{"d_model": 128, "activation": "swiglu", "norm_place": "pre", "norm_eps": 1e-05, "positions": "rope", "bias": "none", "parallel_block": false, "init": "normal", "optimizer": "adamw", "lr_head": 0.00972, "decay_fraction": 1.0}
Each number is 128 + 32 x the weight over its row's rms, rounded and kept within 0 to 255. Layers, rows and columns count from 0. Numbers have three digits each. The size before them is the row's rms in percent of the matrix's.

# layer 2 MLP down (transposed), 320x128, rms 0.0604, rows 176-192, columns 0-127
099:137132143129174153078129073121127128101128130182130117160095154157145087173150150152113050164183122158149105175150124150131105136158165149060181101135160165094193103151161127152131124121116120190162170196118126162063098137123106119143119118128130147214098074092096108169111121138126097130085091101089169181112172123129158164116103148120136110126165085095053090166168102101077141109113
103:173107114135090101061151143122184106093111068081174090161138131090105117119191185182136084195089121129117112112091132070160072110127136143137149142093120166171124057129110119146121131143094110077116091128207114107168080131109146192182167099160110101159147104094133133099144170098124098126163116150151111191112089162130132097169191098162125148086148120145142132106139128122180172134137
092:130094084130174100149109179163168136144155165157134097136129120127086125107176142160102128131156133112124117132109108151193120133159080135156164145146118149100122123072177128157174102174070199104146068061107189165122183063138113049145106157116121141066112121151143115100194081087132124094095190125093153163133109168137126143189119136162156156106120120138094130105068102130109165114184
091:164036153145131121137130187092206121156129140116072184173148126136119107100120109163094150147092138149100186089121140139115097132149158104151159130158118149093132101094105100107209163121112128132069125119110174183115153064135126177156166090153147126117111061115144166155173158157142135095096158161114127108157096113075098074111080087112105092155127106115127117149132047080064145124144
087:079153078142125138136084119170101116120124144156090111123074131150101090101155108113112105147148083149139119140160104140116141107075111126146183104129143154131140092203103118098158162160158137152173085079083106126114114128101074118149145143134131141192115063113085109150172112105156163118117100136099104182153154134178086076198116181121104128111130062093037117185156163070089115169072
101:120133178145110103129190173105134157148100109161118142155083124174198117126126115199104166098103155095154106151162128072109151112097095152187148149093132144129185153121115117147101173087091143176199156188114171145057088126077171128158137119125156098122074129098085125195157096156111141144075093127109160082116091101114124173132141110168132095063138127121071088101156120151166129105114
090:169058098091094140173120135143154122042098145078170083105128145127125189159117152098181113142098131089166095142153100151122130159131181099134076147144113091099098195139128121113176135147112161140146193134176151132087147127126117157078114152097165171096121179110107117042160106147145097158112159166179120125087103160126154115088100162110180132148131136145192181118078103124101154092167
107:124140168161132145159142147217127162150135155107086160118158116080161115200119085126111079184165103095145171095103152130154225063142123128167112093125126116120182183170102122159113126159145153125152157132147143122138174119138138105144114115131128128093105109050069103121084156062144114177124111111113160141153136110101132194172169098152094108070111128139150095154112144132047123096167
101:099152117141157185098125145139084100125180161133123065087164129122173150132144082200104126083099073122163104126110148192101147165137105107118122164092135100130161114167119174107053159034147122098104095163138075107090181124184107101131148163110175140131154175158118115183124138108102166185147125128141154089097132083170139163156150133118107091133120151100114103078091138124158072104183
126:164144098145178156075163119129154156128150105121151122109175145112117088077216137130115092188174123122107136102131120177138157088182139175113222098102161116167104111133127073145130130040130156144081123124143133146185118131144115099127115136109150141147166129170104110129152076113119104181157130174110134129152089076109220165131112155155186133149093141121175115154133084126144115051098
111:095089135072147161127029120152153095094123186139115147108116152147089176104103147139118153121122170161173069145159152130127123132092082023144136130136166060123117109159082198129127082156094118148122079141185122146119142142103098157158121153122139156100154149130145108138129064107204143196153154117117105123135161114147163107186131122145120147060142125132163082126082144142172113169105
108:064139097133132141083182134120140122144189088105107130102171134078132117171105181077108071127113159095101174161147130098171125126067118133121140108102123139135104143130123104108073163165123172117140147227142149115102123117146106070138151126163069135159129115129137143105098130113148123166041136184149192114100120138120150111138140122095069104119182152142161071064208114119141105083177
094:208129110078148138097096097192201153147147188151119121104191119088115134089111135094094088192120116123127133129118118147071139107127108152163115136175140152162148083086110144078168071084123056202101096129137124156122160158125190137110155081140077159139089166126132146097169149119127153164149125105114150201156110085092137124174134108152184100112147098124143114117140145152136107148059
099:131089095118100179190132157097126175134172110128082197147077167137139134143080123150092094147115136169121096155136124161157116125160165161097209107097154153124055121168151083118127162179126105079125135069066183135153134161158144147142092158095162148157160127139147093122140203204124173125174101126110131160178125137142155151142141126132141147117160094162137165073119158101121160183077
105:106092162086117076165155204080075106127076096170131131137105141164145125149125128129116141127174149154065140143142116173136119092123095148060117131087120107098155125131112081127132173124098146100129091114073164245170168142084174087118120140084125133153117187146117106153116104217144161162112137146113219109183092117128147103101100128138109116083168106129102111107127171148139108133137
096:153112138118073133147201088112118132107154133117172133106150148065182134168077190146111109153122100094083122123104192084137113080106149078129083163161127149112076148094125097163112138119132151113082108125155140058113114221132095134107118154131160065134127125101160159125116112124105109110134138151187118097105114127060125152142190131135160120070110179113174133066144075144159121087198
110:091128130169094126178142178115138143154146116162127135137183104125102103073093118070122165063145148144101149070167094108168171079167099149156164082111075091103118077104137109107084111099126145121149072132157157141170152149182146166164110105098139111112142127140101068169147058147113122180127163113078148114096184083140140199179196112098096137144162124113112122080129128106171169131104
# layer 2 MLP gate, 320x128, rms 0.0623, rows 177-193, columns 0-127
101:145162179172195118124101153160133146121092148131108167156157129100142086138082118085142154127127098113095137090093131145076168087143093069160149107127142125130103168160109129148076163120139187113057112114135144136153141113143067152152117160073181148083109118122098145104097069140089178129110119099057092160184155135197175104123107162137065120190104047156138126131150143141114158078117
089:224121117108099132157056149209147126137132128123137160187167083151103130073108090131085167123210110144095164106125141168116151157168105116139152099156151123114085116134117187160109088100136159125141126156094127154138126123135111059131156116157157134081071152192128050075193130122089133169121093112152128116158106101102122138163144101169105102139093103060106128131152161106153111177113
093:145053120165165134142160127106166125134075159156072177168128136157106136161122145100149199121134123108106118088151122103152099108107157123145193158136109139111122132119074120139153111135125073148121136144071204187074103101110130148160156085148116091138124045090187177113140147160114096131103146103091135159162053107125108034106090040150132130128119099102141131126096095100111132121101
088:101122144118048083136118118128117065133129131177122111133058102109022093115120055150110164146175117110124169223154133098120086196098106155107103121131076116114118157067075132082088136178097079106164096083102111143128137123117174150096160122155100087110111125139156138138173152119115104098126160111140103089113135114127082064107147135071108157153155150076141122096153134133111131126148
104:122134116155141060105145117103107124126145070059116102037106210115164172128121075131114085182176070113125143123140166131101077096118118181170093093129153123156135161113160079159130133100094196121079144156113147099123140174167192107157112161148113080142112119079174145130114145115096153100087119166066152121097089101101107156118152122105186112081102146146157123103131095154112154112168
096:152138133133117107122143173129174116192151089149141126135147084130134147116150131107112105138128096140044176107114155100073143148170136050069146125170165066163108128105116200070046153106107052112115063158107133162163110085099080139134142090105187113112102127120132125131117167145153114133202070112139121113166136137074110100140127126186150101099170123083134143143123151082114120151086
110:153097145126166172080145126115170116106135123161107115147115161165127090091163072107184080149146142119111109094133139203143094154097112095161152147116182190170119128157143199125150118112095110176113078133090178130095111120172060113165077145134158160123144100124175156132160129148124202136126080161112130128140126144114115129143091074183115110146110079161086157140082163124077122217075
100:081165037108113097093173108089078155084153163164142086080121172078151116128179152115127053192130136126160129124111169157127100117142166177118132184104154200137118096133158103117121188161188153111127173188146117088114113157182096112068132143169111145098142155142138161146135139086106118112110134153142103123095132113160144160101094092122139097059108145143156103146127084141096068100155
126:105131175108083099174162164108173161123109151125172105106119136129101138111111188066154091104096106125067153200210091080134123144126129064066108118130178134156126163153090152134165125161115097132134115096138124116121140127093151156151127131147188103149099132132116111079144112166178103115144124104117117140183185142087118090126107148213156135078161108115126127113177139031101185104094
094:134200121101150097169102156143123120114059112113154100193108090171102124112127101132111139028073123106077057131163085131095152124184115080113131133163148114155100075131139177124101083089096109138157093071102081081143113099120138183137130102118135119103088171136122098125091116185172147151130139156116189129153155122158120103101070133122124088125157078097115202097104142106160158138103
109:159063169147133117088153107157108186107131124150174117120156113193126115109145125158111157112130160125152112131169075101136152162207197142156080127113086167166129104133147165136105125133157077132119100089114050116082122130139146156110108107092123112166118107091161113143132121161091090124141043135127090139155141162111132144118077106132104205133123095091125197191071116172074114093063
098:092132153126110097152154162068052087124127103114140100123104126131139136178081165159113107079136128159122117095085112074158137126129085110115133131121117111106027179107103067144117140155128159096131145095120152165155125086138146170122112167100147085150139173161105101184099066151161098131178127181145114064107136202170173182107144121151108129091112130144128076049145091110147120116190
109:132058108110120110124180142116151198171182106141088136115068182115147134111106134099117091175109064173102122134089133196109147139144176154130203160084132173128101135133145090114155124175112096092098128105090126105162109200141113131129120168104121140179130108135160131116127163176120145114117072174086148120176110125155166131151159079143085134075171095166123173067129130089096161189118
101:098105131126124066143182141063094116122092084142136130120059201164131132138125122148102129129156142176082156136182113192141113075119127168069118118060148116093164120118105096144118175123098129094119104131059129206164166143101180080130126131113091131169132176132117131144105086187145151105114108128091214103178110133110144114132120136178090121071191111179121142121136164133143113147160
100:129154145152064070151115146132207110162070154120095151117096083181043097124120151113158132098157149193125162153144140125132110144110150109098096119172172096129107078161095114125137154103030084159183084083110114168108080105094102150137147115161171087142112107125144099115183115105132103125188082127109124099117140141094102116168144184115111150096158070081116133100095150132132148185146
110:122082107129087131119099161138157110165122131137154120173147163164117086151099072129081124185123137171063102100115172176158145104134132088124183116123115083122074140124121119082127154085104126172106152065163188159141150105191107150139158125172145157116093114128111130132170150111083203091161111164112151105105149161142187104181203150138088121137114099177110152045139168074129159157119
107:177100104129146159123131066131130097070149184162141084119106124158114145153164140113079076145107093198167136161067146105117112123152147213063114171126110112170117112114080091084143108100149107108134155153071141113153113066095161099095142136108106059143137175206129131136179111118138197124107156116162075109095091109077183114126146096106116124154089161129128081160126123117123094126155
# layer 2 MLP up, 320x128, rms 0.0619, rows 177-193, columns 0-127
098:140202185148102120138133110173151099101131130158165138156195097104145105133134156130095148162139089103148073091052159101149039106100074093149147165157108155174120135117103090113142151144138136047089143159207187091135091141128122139137126146171083148104129123076090164114143156128130119106171151108130047163142166114167177084150128121146099191140098135140139129117173144121178132126121
090:047104104186166110092158100149170156154098171147143089124103138103099100130170154169108108112088093146093143087075125151181127092099122129176112130126106139077152111125133124128148097154121099115130081097167180168136142076123155067176073126081105123115142094100131106157171088068162106076096117186066178161147101191172131132162157134143122181107115126142121156147087115129111200142165
091:177124160077079169149082136181195100213166088213069131174163096158114150064156122192112132140090118156110145098096133121122153118131144076123102119126142146105095118122125117129182144105145135095119115052141079167131122135080198145144105124114153138156120110095072130138167177105134158132170128140096146089134128114027138188115128139138120156102158103111119163145131146105106107148137
091:182131101143194199105162129136148159156136104099168175104191135135241136175121217114186152133116153128132097071093160123142159049157166118147144145156161157155159125155150121190166154087188165119106183166150157105116096143131095114149108161134128160146147127130097132176068152151133138136102124145106149154122124148111163189133120110159168103100083126163125138162108139119146112100138
097:151117124116154137112093105174175077095173155086135090126172134078069155138152067070153057146228126158131127098128124156124123169175160097105101076133138123096102102145113125095149101131169106094113116093100116116195170102193115116105146134122106185129157130153156122085105180130178118120164159143108112165163215106175115101167097136092168158167139117142140155146096144146090141140095
086:179086096150135126125160143129141137103172155139157133093178096081128162152164193099208087178123145097126165126113111118122171223148132079095134106154180042113113135114148184087136177144171102121080119186179148126137133122125121119141114136090154186123136156126186151084075134088134086101139098187138152142149105140069117123084130132199145172125144133124133115128106113078119142098134
111:107159161129124094149128133150149137145128083081145046084128082110188127170117135176113092168147064154181151172121109098104191050214171125124131107156153105117167170180110055169111122093187069147148104146124138174119143134087153110147150140134106096151072164089087093140100141110146082123150154079125143142139162105093125125162154112131127129137126108105153099114090124102081188112107
102:187070142151102038116156111096159162128101098131117213118082120150104118133123183064143131160145155126145111125114091094168119082142146136130141088164090151095075123095107087137197110226128133162140169129107138142155100133095147130110116096152068118134127107104164155081139133127124124088139148122123101164174147185077108100107110108182129170119129105119147169197183088144102171156100
120:131126108145162147107111130168092087136169123161120071088153174162124119110182130151168117148135104110117144103058178177153142103157146185169178134101151131179107060111137114111115123074127106172120140080083118114151109119155116157102124145155146115130118110137131128105153096143060161140121135163087098128139077014145209190110114095120136186155066108143124143152095165146186088146155
107:112053099127142175086081123124114116126133225107088147095124161136148182124149153115156128181153149180164108127129178139192137097094122082146105133108176075125137144176121163116152125166128130108093073137156149162121180127112161081140138145089105183143159080097113141142151097109102110123148104105143097073120125090131144134205136158123117187078180141153112044153107094147144055136127
107:069084140120118123108158099148091213067140143146134085138167121110117122120098143123109098114148148107125114156162035083130132146126146174136096130054064180151144093138147133113053133182160135151107129146121042121074137133199125136127096150130051105155136143154145113133072086122123097119088090165145133161116113168116162161112080095116097155162167141139138108155097097153098098079105
092:102099112178165143109120109040141154110133129160123142149141176127146142136154088130182179120118136144171138157148136155200113132160132154119172121056092188057134132153142124171124223155164158153136160163144093098109091084085126129140105142112131123102180097133152143201128085105128108118066088094161140072106148148122088135129160130128124155184094182127131095143165121118162178076172
109:133136154124084125151052187142146104145074159120105148107134133147085164070158162155182168082157161104102179126143116074123097159117112105113105090170158076122110140124096179100106076085128124120138094095140123117173134064106171118139149070129133127126068136157113144135142137155111088150114194161113105121179074078108147128166107201145144109165109084149143134126120208140178099139059
105:166110158103134122156108166152186127161103113138119158173162038133070125072103107096120194113153130133099149122092101134121153165133118058181113110181130078135108098159110167127120111126121104164110095053141155168191113094157108123152102091111181128102093102112129092119108128120118195183168111101121127132154133069158142124179139156124122107170132077078101133122144161088075113167051
094:113171118141034093157141153105165098126086152128109167138119093139113114100089172171165133133155144169094145148110209098110114102042147092110089129167160153130126074112093065148119147122111119163150104105131111105085095170079098160105161154200148063139131110115133120152172129103151075122144121170169132121089096130055104132147176159106169128113128126102107108079084119137189157129173
105:086131133170134123169141133106096144147117112127092110160099104098106141097111177121140172042195149111153124099174078113129110124159104149144123119156083148105122126109124188161157127180102103097145117166121096091175148163066166095138042080066124131126165121133125114152129062155136097143144117049088158124158119087144049210154088142147105113121174140082136088147153097111129100156134
105:135150097121133130108122145181130118095153140131166131120106151123104124157177132226063114178162141113140139128128134121126067089132224196105102115111122059097151098107116123193150095108135118060075118147117119126159125110125120086136158158079085105194131162147090117097167121119132147093099108122126158114118131159181161090082139144119087099112094170172126128129097200219156132133146